{"d_mlp": 1024, "rope_fraction": 0.5, "bias": "none", "init_std_qkv": 0.0458, "weight_decay": 0.029, "lr_head": 0.00967, "decay_shape": "linear", "train_tokens": 551100000, "steps": 8759, "dataset": "wikipedia_en"}
Each number is 500 + 50 x the weight over its row's rms, rounded and kept within 0 to 999. Layers, rows and columns count from 0. Numbers have three digits each. The size before them is the row's rms in percent of the matrix's.

# layer 5 attention value, 256x256, rms 0.147, rows 43-85, columns 192-255
107:587520392588524490427492496518428465453570492481475504463366511364465497532463517479529556564581503494468548442476450476482453449443522547615494453424484406540498491526628414553531495508590536
097:531490552473510511552483537478534494534542496467502441440467439472548539458525377534473474568483501482497588476549498497471523565561504492482469451468475550504538510458422489549494474544570418
098:546507492464599432467483543483532543457422457476481470521610553577579435449510511589581472456400584571541523521579534507546593411539525531464456509550500437548490533503556500530419503492424592
098:478502433554501499458546500471503493538525561546456438522475474462531427403457504497532495451501541496527426505454493466514519544475538520558420521519571467489420549492569558507478519478380558
101:557559449611530493532515541483476519496586444502580516392449628491503552445412431461408528567390518608512503531457535515586515465515560444491546497467506607489563573486484536583506512513583418
103:426467556472487422503575352553487430510516529491558484549497480478514488502484530573452488357515597497508508461476503521436506502420529543472449464537545399450439440562457574573426489532403446
114:560498425498581440506506457547479581514484540518568445531472495354572476542441612463554539415455478510594456488515542529519464500449548527577506506513532567479435474473452531487533496527496520
101:488567378472520527490514515504408566506456494619485467505484485521584541514490554432445526470568510539425466534551518496490427456549489508492475521432500412479404471410392565437548520395571502
112:422440542415530512465480478564538509584448442548535579506557522494485483471444422500605516488504497493467480444394450517484628495517441472449480490541533408488503554554510507439357478559406561
097:519500458467445512590530542589635511472495496571539517488459527562515550441426477484459452451536476399448511446452431512455508558533541454467498501378444523504556555599474515483454538556540479
101:514497435496532472406540441591557552540479548507486459543496501537523515490556499470541418413447590529504554418414454519388602471547486462464559513486534525498469538502442522508495489475433511
094:483567406538561481401506541506503525563541492451518437549481456502491546535471538428533512513426542566526503507503489480529443497463505509552650533511487627553443507447557340499551485451557524
091:498441564525490513431512588496466502531465509497413472546520489512471459459508506507577446584479497470465517508499483484545494509538414548574473524490556587461484551493498550490555438498456466
092:435511430567513492523514493499476480449552536479520438514473521426466510546440544573464519507462552467514532535507478500482517396526425532465512612512580524474425546528508452515582442462610442
103:477587485431460530493519440620481619482553435450568518521418622482516539547484478424434563419547493417530436564581544518580380496483535514529520572445508603498445464493558548534530453437555483
092:496500517503458440419532510500487402549571469443522575562518521449459511432406489515547444489483482489505588380363586366524492429423528501395533463533551507494549577482500502514454540530472544
089:536511527592442578429515553534563507480462473530508442504509416485484447498549515502477521477554499483499572479491533536500522489590522525514523419476438529500521578449550550566436409639579470
083:483540434476524514504557564491472535407475530485519422598462544411467500428526483517605546438459513454517484526499464513439568601491582449429542578477503428491500435517520549378419524476426506
096:501541441449516524421497470421446454522446545365460503539441534442456532634504545454505550477475524555431457570560568446532467527400508534568507576455464444518566448484533494486575481520534465
103:486462531406424538528507553465568476577483539550484428474483503444496464520562509582461529494535498586436502460529489531397434514520508508433512451466456561512455548599409477498549458480546474
106:502434496517518503474568545518398457550496428440480592475439550517621439491466541488503485451430453510547400619506538497493488419502417516459473458488562566558530537363538568375490510514439568
096:571543514509493420575411541519566575479492492447549510476516558447580534511488526571534395567477516443445513444560531481448428506502579436488467437494487579514483479489461459519467531524524476
095:477384558521513459528533394528452506549477440533537508453474548669430533501532459510465506492453473503494428439510494434452476552524508464536522393478541519492484544473475413504538538536497480
109:475585451487483432341535502514490535430478591546520468649535482476489560477510452473495457440544575494573445489430593470509398496410483459502590573529460437517438470518481460440530473533538538
113:449558525495431500473453523507480540517473526598519538519582426445445476476505507493463491456448500388532430459480423490456528549461516552476471460600433572420501453710487469471495500525524505
101:486523501560517448609451378507364489460569499407422529498460544598538527499548464513527501445555426546589429506497486446560514469486420535470492549503512401533524396417521461395528514467592477
093:545539535609466501517503451364558482435518477535580558357471529559521489565491525514433496613503561540560508465559513537518463490505555520540652449529472385435499512482464506433562456520447546
103:508463575447542539494453577452564440468466521445449444553515522565552466455421500557508476480500579420541510532436510452515487478478461514430460513621457514506487498559534480468525495464495537
102:525493484534505493522442604433489420487515462506458519464509545536482465574511453459502475509499560503400521508470536588579514386553488528494480589471513550432487576537528483542482449538430541
097:536515521531570501504547539500494472514463474529546512513641511487478538436473478461638603579529523502552521413515468516461521446576552450551468468623475477484511475552500529480450498566415517
104:568575464460510453588484454525505529526495588483503515520605602518544539491497413499606490467528409518472568511476542466506512506556560523500602556433433597495488554489485452554512527509576448
101:453463493440435511601533583504477506473516526479582512419543518591495605513440472567479537567493515499471456409479464622545593543499490403503471501482539430474580484491492559533547419420478451
108:476473408503508546562513577486425501458423456479488425387488467518579548453477549534490506624446468557518537504481492534471601415560560419529443477515539474474470493531498507509505457586469406
100:506451592536488563631497413439512484437501489457564578545513552364544390451522439513570489573438506464494468484465474497495517489538505436581454501504436502467467512479505526508397552479440469
096:464468550546585527519454447421453513456424435558470510407507544574565451467536474441493408519507517504517506430525467440546509486522518468491577561465540461474511545575514631479428499467510553
098:491470499380440471458479521628458468542514507583537497473386446474477484473483492515496449439542418511452530538454387361486516373521577454482429513572490469472540519550462395490524479561455529
101:506437554515497460453539545436484492483547504482502511567502536467490507554473450459532581538540514452480594605475529462522472504510506526594491512412483561525547521427484465488547540483468474
111:492500596477484517541392434500551522556436416482487513514521490463538501553508477502407498579560434496495473528516455527541501485539504534447455482534429534415532450513524501488454540582504485
093:452518525498456533566484525467496558527557437496490468404551398477442480428494539548445501499505484501488489455472533425376499595474488532486542531602456570500503513523551449487455488477501412
100:572433473454541600557515518462541486583482489537483480596452521508455548515558488490502524516572561434504481344527473424453607572517496536445517461469591470451504534640514561526532445527511497
093:415359562456461532427467488497546524500530544542562626467515426560473551591497461531526534448561490432420488465524449518512431461543507558464484450577478507516515444482509520510531495586468593
097:563472409433458543451415532465538528463515488412456563569396509520503542502416563521529602432484624425411584548513523566603474452429464584486450579488470419544465451513412475540479526559510521
104:563529432505439475509525481560511665506498440541532495512489441469551460488535492430519437467479408455436437532576482428503457554510590563526512524422499527384545571478535492409518498453534461
# layer 5 attention output (transposed), 256x256, rms 0.116, rows 43-85, columns 192-255
099:436550515520581463439484368491543527532552507555609581457521398492448505569538428535508472557565564619542519386568500526447464461457475555518536397515523480593538472505520419429558523526499551
107:526560480478534435521527559435501472483512448484521432424514479544571531504429437488582518448510488494468433511570402519508499488542488491581487474520530587470518494443454556517488484476488467
101:488443530549444521545469558455513502465478462557412471536566460437477462552511459509562482573449490576505497434546468494420596403502476505518572495550491510456481552470480479546539499483544592
106:540404539430379454465533532534530501452493517542535487557520470493436466430447458401494568555465489510462468560449564530497471512469412560559483465524457467511543507480446532483497450370388426
098:543539370448512493550521482436457546420528521440467510507458483509523507493527507510480496376544439544505543488366373448393528499397522518512492548453465438489439451490473458454598440529555509
105:586500449463619548544441509574575588463588518505447368537454478520490508490470456522527507472460526528494549544466463550470538539564505492542532535433436523602527507470549503461475504450518523
118:469461439503458399542459590558493549534443420513533556525472533494561527468564570555485513502591562435496527515497478514526502502519477530468496481556553598528519456507400446538509394575429531
101:430450529462394462602385521418548486470526508570586485476568489466420470484481443491484575474449505588451455486550510505553538534535522504454469497428509517458635491515538468543502497483472480
102:472537463475593503432427391444473402331407437413470460448567417509485463461517477453514546525424535545577478455433446556567473454480509504514581432501491496540520499530554467532526550484462481
102:459488516558537485486491585418562516578450551441502455561517465401462476457589511526597560583487442512413409519384441391491524445614588443523504531543500489522491500511537468494472399509570484
104:587572468522505470470453481571490443511505438535495529442440514579516531473523484509477443493527488478439511446451533543502503580567413526501455553484414547538459501484516469524534511494518426
099:482444451544526506428496622556452509453559605472548524503557461496492493520502418430469456429504434456449497501541523568496633469481508508540525582449471539413531373613578506488402516601531561
098:530534575606430477475441493406417446482476520572497469507544520475463453465572503452587482538529463503441511503524459400511401513533487557547548499474551501519586491446507476510412412519443471
100:508427488446525543524451481520424510481489496514443533545534492574525442513483541518496453452511543538558549505621586511492558487472521427361554554377541546521498404388575507460604548631554474
100:532477606516457473533467521543443456433537627516551522498541441552609546440525436431495510456401448554462602436554511515554435525480463515427533418454515538584526501453503443488525531542455562
105:457573502506586421439497479509616531541538443450516367476495572507496429524505467470434517565497481507520403555541437590609514465580520516472468448540555507499464523505482463514407512521513512
105:448413552428520480504490446520600557458457504453571433490526507512576526477416445494518464432449452443416614552468463497515435438601514544561558453564492532594612581526406546532537558547534478
101:488566461562537530569514531529544475518429535370449488646426484492443472428497518477544499550515450428500460481503565514520513380463520563523512490428505458457523520510556423484492580537440468
107:528484487477480505570480441591549508463469438569549456554522509583499547574568539526494548539520507457449493478427532516422516490507544447525453616465533454516512557498483524525519551520471532
095:540521495511565497487551518528470448477528523458458496441528533496512413593510468499468461488482463501540575401542529599466450504407502490528445449527558587416497440551444397520546491472527557
097:510425477577552524496602435538422498601512493448397454454457548586499515464551458495471458466448520522522424538478396492439396455502538428428508511506528584443535533570544547471592491542482564
103:482432466466504417479535511482487545513474511544506403547497487455525482544551491450521609489475409591411504567490500422427577525497569510581546529439460511525491570485430539517527555449466490
097:447601476537490475562524400556475622605446417432437511501555406542518458472445509514422549552555486420527372521427582492482537481543544517490411511500476503463606498544454542513447487436438457
103:458510426511507471478483477462445606511542509455539356480567530514542502529468495568579426576514479403519532548492537562449471487464544490496533504400624443419422491445505526524572461547582490
096:527416494413542495438535492403517461527523536455478476478526579457472589547543554406469581436481487583496550525494535597545474517538411527483482474460513581499538566498358595484562333504458427
096:472428502532449445494416499462566538592481535489607490548496475438575605555549495542450493345423510500529508533511610492512537462529471560519564604428506435426498519474470501457487529545399572
102:471574429454408431479592451525439484507458464526493540556560491489532567551508497460449483506507466451472501516463475449518695421575550480523535486604614433488406580452546525539515469594374566
101:473510456528489459445578516480518534556477526409540412562498421492519486510504530531404511464441390529479495484461572467529500566447502617521472400548465512528430566498467472418518489414648514
092:462537488531624480545501491538464508448513407444454464516559514462397443498515570406388485579473428455498563545487413551586464449454527583414492475537460490434485538540504516400437542583474470
096:411481499542457511479491502439541559511477529543442522492548560477404423419534522501588466527506584501439510508505436539493502435399432537447463477543443501501531553453501529540526511526525487
099:421492528458546507542552459533600550454362449485538555540468528490571522650477472478587486403453515486451519379496510496582465447522457508565541507494440601578488512467564539501500475453516489
106:466569417618422497509576470435487507549498514500508586525476536458525552426544431483445490499524593452624391418541515446540452517538469479528540498509484492536486471531504454497492480445460414
094:504546592466538532467421444545585455451478411513444492500497446464456500477524511477605490503443456561463570524550493444476549442461502520554518498421483440495512527456458619502434351523436495
093:516531464485498520534531484472546402604486562366508481455511610550449554513458415610425482469491462416561413469446377510492502484502565542448541490467473509508527419505535406571488464548528457
091:462558556436474526520437419411505499498465437501487445510516508476533521488454577473508459521420464463521472565462519436536481382513406429550475556479487508427454542419542500586504524482529500
098:519478548489501565580531537459508448455442428464479459518520621480576541533517622549482545384425484400533423491410469518465500481567534517514494534491557506616490457474507451555440628503458459
089:408506474477504497532528467480517549543575438432514402570502464550586482467596577536563422564515525479515544527537505482487471552595491478457556547517545516524465564549559558432465508473474492
097:463410469516501496572510478459500490394558604506366515530506458546511518542495512489396460481341476469485515550529607431501440469570558532479586502499453523522510558529595486552546512513564545
089:437497496478461486488535543566469540505522456499412498423431518486543512468507420563564485478435545461478534610506446472515574422485532559547532611515494555473459550455475515555485545536465491
096:473570542532459517519388479460506441516469442514558559527521526478529541546527540523536568451315468527487448525612535507500478417534571427486514452514502467511512471493424575520487456513477467
097:533460552531504462439564440419542473502485411476470518432469483397549473508509594417567493495546517452471539497507480505465534547559479416488517464555451421476521460486506448413517432548575485
095:463557393498446442437454476520530469539447557594527387508499529448450480576554455442457542505553590582475421540554531512490507436597541599449436505486525486485501508467513536600531468513490509
098:491493518473497516524536408440513529539537604490503488494446565455477525514506425527471484511480490465347466513460508438410554452526495525473516467498523596514451427435501472485477498456499587
# layer 5 attention query, 256x256, rms 0.116, rows 64-127, columns 192-255
047:475438489495495390519489548515470494434434413434425493524451614519582570502553476525590455456544577569402572562528550464483494509557500560552472554508472541494571560391548481534517474523536558
059:440491609522505487483597486621564527495407459460463553541558394495469523477489464519513518406458454460483449489505506545413433496537560429447578486540527538522550427471469559370476477512485591
052:478518480509600518521449587438463525475538459557468491484510488459459551503634557502453536493489562485521563466495605474499563511453528425621484483456559572522453519451462505587457567555503449
060:517537466529444575475520477556457569468445499605491471497534405503494496532478547457542534496537490469538423492583532480400485509574475485457580554479554542518471515498552562379473462511544558
058:511491477511521468496494523479565435601561497498453562437430594499479447424488492504587507532499509516490502498479513541583499540456418578472425482515467475497465494521418436610534461427533470
066:560566603567555495496540435486524596516442491491518570560585404522416586460505479493460536420454537478569445483473560497474457501515515456553499524539559542528511510536456518473445533608548573
065:501446463523493528471511448511453553534445541518543407543538458502529462595453522481540540535516452550506466471504516499445488541557602493495491561424542492476510584544555544405492582480573487
063:460487533491344515491544570533511426498494484420506477513465581477626411512471551568550512465512468614524465489523502559460451466547475562477532550507457484492498474482548446469609470441495547
067:551548512495620561498541515481540502511487498523493447487610447563450565560540456456504539508471510467512488532522545442520534578492604489568526602524554551538486512515559573503381553570523518
066:540541572499480529489549449528506565469446559512519370531544434525556569529501436479577585565432444483497466448546542508455475541517554494524514613441559445508441512577586566381480533534575548
067:392506430549443482459413616507472501569528416547467601560475611612483492432579568511475495503589550567432553486504470462498519500438433522466547534537491532561616424451525458499541471538493437
067:468538467454552475515528540527557518489496541620525530462613469597402521488520471510473570509460444453502502439525419526446543529558583565572552491454571517585459439580568521500468481517515544
077:561526433461637524493554491516553556490487431536557513554565419595491572548474489476476493467514494384497494507456490511449537568584588532512458509491543546522428370542495563501478450507430563
064:574561524484602559396570413493504467544474589545532472490439455474506539529501407410498508481467516477530516560531559400456527539401508446492468547558518435480461535505499502517457594554569499
074:464562473491650519437560435517488415502491545597477475523444450488503523514552340410487483477528478422584424524581472383496504508476506500508561571501548427479491497583487453513478536521502533
068:586500563428502505482433487458486413482486532454408373434546558513472482499511460436543502557488478521519503571528495510525515466458506494519507533536467436515448578488522485480469521451580475
073:534537511459543445552524469454565497445459476542469453506538524524493543530505531404404537551504516387530590500475563475478573476472621503517430471543446488519457458525538464456505517539523533
080:520465543552418491568455529484461478570495562519496506470443509365577468460508563595523537465465447584472538507481536497475530467424535489532492477467461503457564620510431459498468474484529446
082:533516543471467473539584416481424543438466510438480535526476526580513530471542534539601485446529492529471505490470522531503553492508485460486507531455522573517468498513536498540472514449462513
083:502497424472603507504547515479516544526497537467499475522536499524481541527479552450510498468556547522393451535458512474444463474546503523549577509499523564516567411507493534531470514562530453
085:470471543526367471472491495461525526566609615375568485431553586514474479454521419524534484574473508651498548482507503428503463504474387404446483503530525465522452647502439570527549523495576494
090:400494552539437459529542478455602558575459418511511458560569519504531487499516438504452509493483497423454518331485512492512512464569483519437503536430568578458429488575476491494501445482488549
086:510504498433540503505497487457531562440529486363445527518489546549445483557461435479488420498485457497486452476472481521519453494485469426532495457439586523497464467489619511448407509468547426
091:542525477522601484559501516431542475414450537583462541491523511485479420442558521523482491475457500455519528520564526494532501473540525510481499517462573467551444514451489427501500451413417485
085:415502522506529523536432459554438514548560559590479586477613534457434564478460500561459432519599427538512537457455531520521433490525435484487526534567593569416475502439514493452486523519450494
085:503521514522444495492476502519532485470491487472505568521395478481477471528475469531458476547598504478476499617569509529407535538487531542503465554565548428434590452458501510472464471480431480
097:457457447427477547455458450526412549516545416444491438464564487520484518544540418410475468505577579501542458478524499467467484468578520520515496514526537507476381358521497556456524413443503527
088:584501605399534584546503443557551497566497583521522579440430450488490447497475490489450566505526506460470592529477533525557534501484576526455437518523501523494483501444565561492554403526516483
096:484424545489409500457520567429467561474454527497541542527528531521508505520562472540443545485569446408455496618440433522485548490447613483518477419566524575522457472505521477544507531483480511
089:471522490440533543446410480506472562404555413446587537478512481444387487508488482482554480521537508558428550450496491556474529567511490491469505512515551541518522496474476523452467520514492470
089:458558448517473405478519415497486547525444512506501539486444532400496563529544488557513484497482539529541513507541535507402504466418487513499453450522478383563410593449422485442511548445408466
083:454504534512515573528607530495518486577468533424472469481559525552534498432526493486524501582498483452510471522512415516517474506489515461533430507479545555525479516481390479541466532480416459
116:544378356413463511452561502611448434507536435476505491517426502470446478514451505421556533469515572456479516463451521483539581516605493524560484534532476533416463514592522532497520440518534471
118:503533521493472451510469521564499524492538519506507503486449484522487446493511452465503489510524499544490592464433514531548507525488501548489572481572503571410498504522522458589431504527514594
119:430479386478542481375515462511530510530475462445556472507516483440388473526571466571502575474522521546475531474524538449585515443497456488570549526600440492461452435458570498569493491435612546
123:505555446470586399588512453427495571506480542439450473458466548470466402487570517440546419569470533392437510507465423417564453418548424498517487535486509592467577438498457448497437529466526463
120:576554525397509640570458579509521490550489500544427458510434530561475514440516530505475522558521524439497500534458460576525575551484496490459472483544563495517434505484542451451488393531534553
118:480397472480440471597470503436526588468491540608545510538494504518467427519497532484432507480568540526492454501622410530491471534589431513519433460447445368518405528501606543423417512471502472
112:537554595503455527502562451524448432485529490589475493471527553483513447517607454480637582503518574430510496405561464542505467491454498458585540458450542449500535584455527444509534600563511507
123:585594469578451585442547486467449435491413587459441543433410542550496495495508457540540521529488482439540582505440502541511489551502514566447472481458488427450518536512473542502471558498499631
124:581529535520571565477488452627563526391487442436421533468537444593507416519502436485492490595495454496491456419440518577564504512432539574532419452563507497542664481550453534461539542627521452
120:547503491473468545461527495512527445549594531417493506484418459432456505498604560613554531519425507500612477482620580602510459532567474502532478463378461502526521424444428413410457424351563473
126:495499428463552523528578443534526455438500537502504605484488488493504476473537494538466517505530515479569493433478491478496510526477429500403472505467462509521555469534499502592528576475501420
123:564453469434488427481568488385528479454442507591573472497499501490418492463449459513432473437516580464530481505472508509518563406488421516517454451425541485504393519463416618474430507495453542
117:485531512576507450474475487455486424417445545426514366492446552479473520523480493486429580546471574558520517549586569387543472574564559430603504467378459478542577471521505446462515468378358526
118:619465462630463514514538446424535541474527451575508526539473584503530471458546567505435459448528460488508514557445470421477504581505527483453562470461552613438531500534457407472565516487537484
118:592491473414512508519584488548394522456434522432561549422564459483463501521386486473512539436471497520481581561465487488528477528485554433530506414482577523549531449507557583460419499479550594
123:507514573486516522444451557472553469511602364561493504523491536523568543479552487488457464425473538488511467492532493477487483445461471499530560599489575427447489476509587502532461513521512443
111:535450438439455548494506563520598436479527510448498481589494482447512582466492491491548445511488438436393467419454438577466483570497523481508452464482499480503536544517420431544447490453486579
113:533569511469469501526486481453475545469500482447431526509577523403466455484552544539453507567530576470520474499484467431473507537498523592538580501566521494550568504464499431448558535511408555
124:498447516536492465593529515588447493471544515559454591442441492492523470460416564479530509500479516547524522485511476541425558496508523505380457453570498559568482550448493518603498488429431450
117:570443432491564520521438529487410433466465412450402531513514460422459446511424408537546599602395498410450477545587444562489538517443537502475486556568465514456523562592539547512610510494477487
118:539450517456620463493515491462546542613473492501581452512494462550452470483486544488539474590423402498464548448537495494587612505493480410542451536478474515484435491509536590561502513572505571
119:498513542505477468454553470496482472540505487489580447401528524498481426559509553479523484436556474524450492546512494456518476451421571484496466463519407523539607512548493486541495502462508537
117:548566548536500498435544592484519443427505444363535449429442542543572483494535562504550621498547461450494424552402373486459511523525488584509559556450457493470458518523548583492514483491456434
117:514485542488570391591526452492540530545533509409497457487469536484463477551388435514470434531539395446515451476549549536540423426494481495527594528495551494516528501453457530464493597524480501
124:404427514467428514486500537444579573435534551512417469450462494414531490431474418530599561575531551453477480465477574561567460487439565568454532517535493453499545405517486617450450520593532428
120:542476493407527468494499294496600475553608427426525490479534463459485468460485382497464508500464483501496689492460512443556540518465423540378439506413457531502410520505587433545564564494518509
123:516489500573535475471433465517611495488545547484507592444442560458458458537439503609422437479556450421462528461531418440443427509465624539451525492408490538498468513457430544518565538527512459
122:468509484509481575647578555532483528503409409413508515466477520422500480518490487473515524486459469415506493467506415505466533585431578418563583454480402471524491500555567486507529556515431444
118:497496442489502528411459536500556463442473519469582486551488524403560381568491554484496490498494486532494369489446490524457487525553555527529498534605480517552514442536541537433550524549582514
121:488428444453532508470541561497440501532486439517565561483525498454390483475502519441471610541513522597481496506515485464471506464546540458491504543458484550576496464593548393551509648524482541
117:498521484558488476601484537515470526454460412541497509607541481515411520616544520527530509539518422558479543547453469556527459436527539540457456468516540472550486527505451487457495551511476560
120:381468493565511582482482476479520506351507505506504523541492556599479522538495558475516464536547523499511437507519493487516508433397433550541395500522460489412555504451633521570545432566433536
# layer 5 attention key, 256x256, rms 0.114, rows 64-127, columns 192-255
057:485486586562493567425509545515580577475485540472584473500564513449468654553537463562507443519498555539649515447516445513569510514523495558511426435499469537518432578440502547519524451516512495
057:454512332487425623477454568441473472550541473478474543443369565465582473537449486538500559492469502432509621585459454473421499528411527540509499571529422443490493504530499471496498537487493483
050:483487603522458464488542458460459448498541557518566405507506535475447583460487572499502491490509478542474520463512485528550499463526422535487433488502402515542412510553623505488598416413487588
055:493535543494523515468547496500462485386570555584451514458550486492543431469478456520507539491466510539434465508530477372462437499481470545541529549442539435527586571542596498471465537576400537
062:503475552492492616442435534434558558557541447454459586509458460522450544597570492564470522555525549490527489461497437567522476539474546440516478525600474586531517491465475578552515380499586463
060:556522431477470437493486537552492450413521482550499464456443583450496444482493457540506531498558510525459529497477494450500567431525538508562439537532492470508508496521569467491570540512521423
055:580479503489507448585514551436523572498487485488443593446503467535598474482477476460465496521514460483533509618479532509505544518502567536527494562564517454470504419487516475544415524495480534
060:474430508568517534512494547487503502615551517436508536452463539538473514452512504482526467506514526425483464476430564550548581406520519489459543451496473495494464476523388567502502491475500442
057:491587471492524418523468427608476534400490421556438464525509507536505501449443513479531556428469424528513494506488465450486465557591443529461552499478468506501550463494541429561555566455539507
051:466441546578515455520483545590421438589445489500508405463482538539522474485425553531475502502492432503492548468455472493523539540444417468533506498514488366506537578452466429463474509563433470
064:514593469457572504520525461440450610398529467525596465572527411498510471500464436480454515489578537528507425520534426523493419549479587452537431501516513510497460446509490483467524458462472423
063:482542484495455469525525482470464472434517371520416451548483521534533480539571568533503523470482499524453479467496378503426501540566423521598565425495535531547395431511501624452544520444572460
070:551493539453468435492480483474474488424499557433447550439453520455559481499495441491548501494458420552565562530501518464506493496519408539476479519500466559512477506492594488535442508513540506
049:475425420542499601435521558506526547509511509472501487547516512549563402543585444561445516513591531559510517414473507548429547553525509552561485611519438527470525500571469550485492442442413524
069:574449520501477536548489539445481499449515515538467520467488469411588486527516570491471436539602487481449571498468497566546571536484510480519404575502420480579482472536476545442525437489505451
067:326422465505473607461556564519460458576563517461473505462540495606589424567526492635513418515543537471495567512529528453448535564490456476520536490539487474508593529567459511428567504572519453
068:540554551507502527437425537500555521540537528544487414470448623617517451450577529364493570538559486516510475537494446430486427553542479527521489543495433459527446449420585526517413432497529425
077:484509518523554511479478525451503551497523466460512430510529466552531464557551556429478482464566582484470544480526483529536478622521640464475402497523420492493464479608486502464519412519538440
088:531510512471424439425493553472408526398470512370410508471433523530485413504467451554523447463515519534468506424457473533526519492465443526478502580496491458509441546503471464501458512417523479
079:632495542437583475446565488412499446451518508320469493486490415548400516508532507504488479504503469526446566507455508539543547439531388511514522462484593455475509464508528483506546529532538497
082:536472525522404474531515540495523445414562509516579542457494491547472509463563502505525495520536416605511515551397529517472536445548439478445356433490516497532402466516515500470463455559472459
093:504569503562523386460470489562589566521551574521553511462440494459478498547520452480533493454461479582508466520534545527542479474494446558471511465503496582526442553557508493556498479525524531
092:410508515525411517556427535456532531440437518368463512513463569595454427472525474501511563509512483549548485469503525499519510461475406496495530418534515503484519537454511525433423500515543468
086:470506501427513460440439470526549494477525533442480516464567523504510454556539443540531512474449503497451474436436545537498490482498467465528435556487609473517459519468516528513456490539448507
094:468483594477555544565479509520519493560528512570515493457550462481522490457511582536500484537518451400514500431458440552513495516499350510486532535477532557527514526468498529444498474409529471
095:495390471529494466516500483469534428453488556374453565525473509480454533495520498514467414514590506459477493420560545552433565482474448482437455487498549458501484446519477457530455497537410451
089:390504464478463415556504463501465537570503426460500486361513518535530505492514371411523510509545520514530537508464429495553556488572469523505595541498535538472396387497489488511507448540517510
091:600469540497552545458540388511536459547532552581515510557479413473435505539487575523454433457577507451497515544504462434531496512500550444485441508551485474497513416439500515496486388470499489
097:472461549528449468542541522526475478514526520534512546497515554481513547491508468508530513497559497426500483590542488435464512410455637525487514504522506501513468451506553499463462546477447469
092:470531578585552528534499500510441604457468522525568504531493473531489509528510472569480499515555451531507514465530537537422529507478510523450442566451493545533555547494479491503469543488521412
089:523569426521439505422540496511471542492442459530573463477480566417567569454492467466416584448516484526509467489466512468528423418402443501493497483513482549545466533499514522558501531521533455
092:467515421461564486521600498470477453578533509406523451512524479495531452513504601494514497494518512484462554608427499486508459552543517482525438527443491558543487492452446489510538557421486549
114:538379366421459486459557526579448437519557423472509479502450537487467466507455536427575490431513545482457514478440523463550558493587477519555471510528471521427457514579533511511538443493530459
116:521525545502491465514479541555535514494562556510481549498443499468454415480538455457519471521510472554499566495424555509548478521463465573490564481555475550416498514563522488579408506512489564
117:453501378496575502386516444542545524520499506430546512505518490429366496548560491585484555504521517518493522475523529412565503456492442491574525509609436488482415422432557491558479491424617520
117:505552442473592413560528475453496561493502537449470451479480517500498422504551549423536443559456541379435544508475401435575441442549410493519448550447509583461591427491458471537459515448530450
116:560568522390510618531473575503496510538520501545446444484444549583483560447526521490479504586510525461483497507466465549519598548482485503467520504537564507506389506487541429493479351513530564
115:489442440447423471561486499435515584513500514616545484555499467524490450528507529493418488493557543532485463522595394545493480525577435497502435466462445359528432477489627562399407541456517491
108:533541565536489544491580455526465447536539463586447412500510529490529448489590457479632546475530548458538512415575440568525430474452517454586509457428562451524482583455580440506521589543531508
119:558628462590455592476550460477441458503415563484416547443400541537507519487508433544534514516479491448528616507436491511517482505504534543449486490467520442443557525508489552476478567487521641
123:577514534531569584507462450611572518397499441444433545474525461550523419521494455474487467572472470502505457430466543589547492515439501578530407449549494496558636494563459533436544544615521482
115:526535475474508555456489498467530437585594518414489543517405509401456501502597571597571528523429531533615501516600577581508491543566503491505503469401454516547539439446419443422457418396564497
123:498498420473553513511555443541513448442504559506528605488477521493506456512552528544467534518525500466554483424503511467497498554492420508404487510468473503520553472500509491631544566507491438
119:573461456447504425492557506419518487470445520558574466500491533510444491494428481518422452470525564461506492492468510513527549420506417499519437466422550527511403525450424614464443477513471556
114:494530549552468435437515473506491432403448537427512363497466512498493511530457481466433577569481593534490540561568583410533459571562561425592489472386431506565592417492495444469520455359344528
111:579477423617467537486524459433541551489531480562513556550480566492518486470550549488415450443520471505486536567470478405479506590485530450448591502457515591467530485527487409481537515483533458
114:582499440445503501532588484554397512489442491435554536420537441493476506552391486456518547407448512543491573551506485460557476543457571418521544450497586477556525421494571587460430496474545584
124:512527585490507530467427553480551442536594357550477497499514547546550588474502493506450482405448546476510452489546510492473485445455463489552543576499562420469488461519595461534442462501498456
110:580433462442464570517508542552575440456546504440514492574474507466501594465488506493522499526481433400406497423481454574485484585494529481487420444489512454502520526494427452545471470474496578
113:506569524474457500509494449433470517472476475443458525511591515428469432474526535548445512590514586438526449482464491457479497507506461579523582499559508500558533515498534439443554512502408583
121:500450524566475472570551517605467492501522518568465585451447505494520461459435556466530540506455517537528523486533465536417563514513538498379471449539497546551476568469473494562478497419437467
120:562456440465597510500443523482405399469459398447378496493539439424469446512441409559553601596406475414474470524596430555521514523419539478466479568547450526482510546586515556519612475503468458
115:543459535461630471491548457483547554647450476528567470521511454525444453483464515467512448604445409523468575447539504507575604487506502400532439542492520520469448502507551588522506496562489553
113:503527516479492466427584440517439470521537502489581472399566529497478424566502570518494483428592449468456473558529514447521489465426563473483492493508390544523599504526479511542498462456512525
112:549579543540496479448577575476522459457500424379523482450451575529557488472523545512549588503550467467456391568396385516464496546512521591471570576483444502482480521498534596474492468493487437
114:504529511494597409584532479471592507524538503447472460486470539449468470567407432558455454504535402445544459490541539493518442447484532517528624526511511492534539531484459510448471553536493507
121:406436514492441517506500530447596591466538527526408431452434510405511494435479437512594579563545576410488483460484562571560472496437566591437533505536486453489562372510477614459468504537510431
114:528489488410496450473484292507588487544598446431516477478545471462496470496492393498445514496459463488489671499480503439527548515454432538372442479416475520478428490516534414539552544508526503
122:507444524576544478474424489503620497481524546471517615430437559446483432541424499586439467485548458435503540466517418471454390506442624497442523496408530547475457523470463541481560537546518461
121:477479507484456558607579571537487523514414409401472523451534511411515498531461494510542529489500467410503511457499429513461520578464555456554566469479420467508473506548593475510518529503437450
115:508507448502526546412462493512529492443479498454589486528493527404562405570493588508485442476513474526462393461433512513436485523533534551517483532611490539542521452529569543440554539559557486
124:478431441474526512479558557473439519550468441518591547474507510439404464483512513454473628542496552584459495507547488480513515471548539483486512544463467516547507501632591420522490650521453527
115:490561448591465474616438559536481518433479402545501509589554477496451535607533499539547472541524428575498536560435483551541466434519557520480486449536509474552515528508447505424491564508490558
117:394482497580531593476487497503512481375504514514498532565531551618484537505469538491535471544576536527500451527510522501547510421425447528542409515524481494444572516451636534587544407578429531